Weights of a small transformer language model: 6 heads of 64, 5322 steps.
Each number is 128 + 24 x the weight over its row's rms, rounded and kept within 0 to 255. Layers, rows and columns count from 0. Numbers have three digits each. The size before them is the row's rms in percent of the matrix's.

# down: layer 6 MLP down (transposed), 1024x384, rms 0.127, rows 299-308, columns 288-383
# gate: layer 6 MLP gate, 1024x384, rms 0.129, rows 300-308, columns 288-383
# up: layer 6 MLP up, 1024x384, rms 0.137, rows 300-308, columns 288-383
down299 106:122100152133155131120118144166116145108120140124167132136142129155101127184116108149165116112078126142095171112112114127136155174103153149149119088107132094129126135124133124138105130134120148090137128127137121186160109099173122107085142144131117133148165070114105131147136158135141159152
gate300 099:125065144136119108127103104123126114104128144092075109156124103151118156134189135175119109117139085088145097147075152135174106173099118106155146118126142105146141165126169073125124152123111156129126107131143132136119166148129146067155180131123124124106152119135101125132068119127153117103
up300 101:161151157118111124138126138125122085136121123084154143118134140132154133184126132147124149103138133142090120122136124106053110144115141151114125123160138152132104144081102142118130133141169115159171161121115129136131142138108104095120167133153174107104119067137100137119091112109107127143
down300 099:179133095108151116164112134140103131171141143126160158122172149091115142109147133153146145104092096145150087131110116124116133107112141120146139157158167174100124202143148106140159127147139104137139150113110165117088114131129106141150077112122113152114113115146135129108121118132081101154
gate301 106:106116158117185059124114133128100131106127135155103108178113160144155131102109096134106069222100127119133118109130130115092090077107105127165128123131156136109139122094149108123130118124153152137143133109122118110136146088117112110135110126104141141110165142115143089160141130132144148185
up301 105:144165117147115145146110112149112124129119111167140141154119115129148145130121128141145078143140092152087109153113107140167150144085090169098097136189150144130102115085143096128136150107125167107161154113117162125128152097089130102126168119115070148152112132113158111145100138121133116097
down301 103:113143096158122113115167130150126163136160135071106161121133150143140093126125130155161098121145116112143142104115166105100104130135128141109108121110115083139105147151133154119141115142098144114159182116112155142133164100102126138132161080117129148138177147136144106130141101145171126155
gate302 100:149117161099098163123125148161166078135145114125132143113095152119132165113102090099109142162127142108158166124159166098121112147117165142119069128138118119106123101137116147114119088140125095135060168130154098103128111208089131165124130110157138152122161141147139145130093130094134119112
up302 111:156148194088136105129119154161114126163096149140108135122161101112160147118136128125143141125141153099135148139120121107099090140118140161158137102137103144098079153150147154132148130159124156119130089145145157138125171101093102176105143101134112104163115143076079101096118112161103121111
down302 108:167147134109140177161137117096103172159123139158152128092157106125185158132126138108113130173125117144084140167114102117099110114127134149191138079103130097134110125128144109168077139167090120188138116099120161106137166135141150154141132140132153090130120084116098149097163093130173103123
gate303 102:091114087165147150158157141162172139109130150138163127138131115157121119118094128120104123106118116099124155143127127130084127126091140162110175137078141127176115132130114150118071116108125126132136147158119134151096138157122123116101117141090137130141074140141124102116144143136160110116
up303 111:135134140157067144153141164188143147160115158171102172132096102109079125118096145093139148130112123127146139133129169106106131112128129138110098108122181132154140145160108147089111164106116129155103142167130096129205151137122126095148102112106156114165139139145187135089125110155076127126
down303 104:095152163123141161168141156146108131155132160125136146134128133104084137108156112131116157127142077118099197117111152098123123100116135140169121127097114126125116123176133144134104130158116107104117139106083099143151158146121096165140124112107093154128093101150134130097149117087100111107
gate304 100:133094116143119099121129135129133154142127149118112124134083117131131148118092136145110115121133110117156131103153093079140088125134108131160143138138124123140102112133118132106141105145158116153118123120116096122120210126099144155164096105175156131119115084087144113127109111074161187125
up304 102:097096119101138153086104135168119126083128121121140131124130116127144100131103135161102125125115121081144153117155120137100162125114080148164146141128130141101124126112198161070123124128135114145149140140125103148117147136126167128165100159161104158107118135137088164115115145100145094194
down304 100:107146160142154130145144134114092163126144159161098099123141139180138098159108149136120089159119108114075101106152129123145104146130089111105127083112109122125142190097141136091118135113118146124126134162149138131128127153096133163122094099116166140170122125165155130138115158135155120140
gate305 107:082146195112127160176132101115129166140135104194132148093111155192131112161192147117105168101164122138132113128147081088137118112157135095117110129100123151103132132137106146118108149145111157134111116140118095116136155086155086137092103139145098127132145091116138136106130151134166118122
up305 108:083110156151075131071147140146177190121163146138099125153177121134149113123137177170111129147086170115110140150163119060127129110168133192160156132132167167121139146095144153160120101111115126184151136176141109152138129130100168126160133080104141125145088131116152113117118099116168147115
down305 109:128129135157123085128123125129102130114097113131164184124167162095150182125124100131104116139131175171132105129124135124150185155122133118163150121140139093148160113143157145105146105104108133131105098174135131111171095117130124121114105157141116112103142115151146130128146136128115122114
gate306 104:103069140121151151117133094149124145182190117176103144118123144175124105083102114131110062198110172112129129160106085105137130145131086138147105164103134118133153130119129124144127140113118106143096147132121112120157134207133125144106103133137138126137174116150148129112108153090127104167
up306 103:110136113177101111140096125131143100133100129146137144104099123140131139115133137149126150135142137135128125155108124152118100126124133105151119127157160154122153112136149115140127115141123137141119104120159116119143108111097113136096156159181142115122162109111092139148175132124139172135
down306 098:133124129141101093161144081132142084136165125122130143150141137154135156084198119146137207119133149175083125118080131092150108120108147154101153134130133146146144144124099149163120143142133163125133175199122124120142123153142136139117107111166137151087112143106133114114150171134091138132
gate307 099:143124157132099157124120096130132187140128122133097126114152117106168129128111138106147136074079082158139128142149133137110099143109088159174084085108119102130154111137159111140142126135069114114148099103109096114116140090146101137084140161118096130140149161113189146137103114129110133118
up307 096:094116093078114140123121123129151172207106113088140113117122121104151135098182139100142062107134124125150158133150141119140140120113126145144136164080133141090162134152130096138094161091142146164066150153133118132129127140155148112138171145132097123119113107123135107169121094140170098137
down307 098:111107115163121144133122137153132088118096167121136088110140125150124140123108129130107089193118138153118138149143145146111155115151160129130137102163104158141127079121136144142144121122166100152130088151112168115084154145086154112130100129151115141134079171111142121140117132119124148130
gate308 107:118107129093136154126115106101114081167140131139114119162114097098165143137130142096123092107099119150134124138117122135099089148114117108109154111151140118139155156121139173123136146069154131131068148128096127108126113142114139151174116143076185141128129184128095132081113089118101131149
up308 104:102150123157156136165151133124165134111114107109144133149154095083183130142147123115175111130107125168124142128156133116070131132167109116140114142156074149120161144127104166170112107130163174124095139153166126153149086136147133118152149126146079185159135157138064129082120114126141143126
down308 104:108147110106088144145095082150099151130083108138143125146130134121141091092148089082112126144149145135102148126134154152099080109135101117147152141151128142160107143065107141118110142127123125144100167172149133144154108110127142113118120129136115119079154136153120149110108129143123129130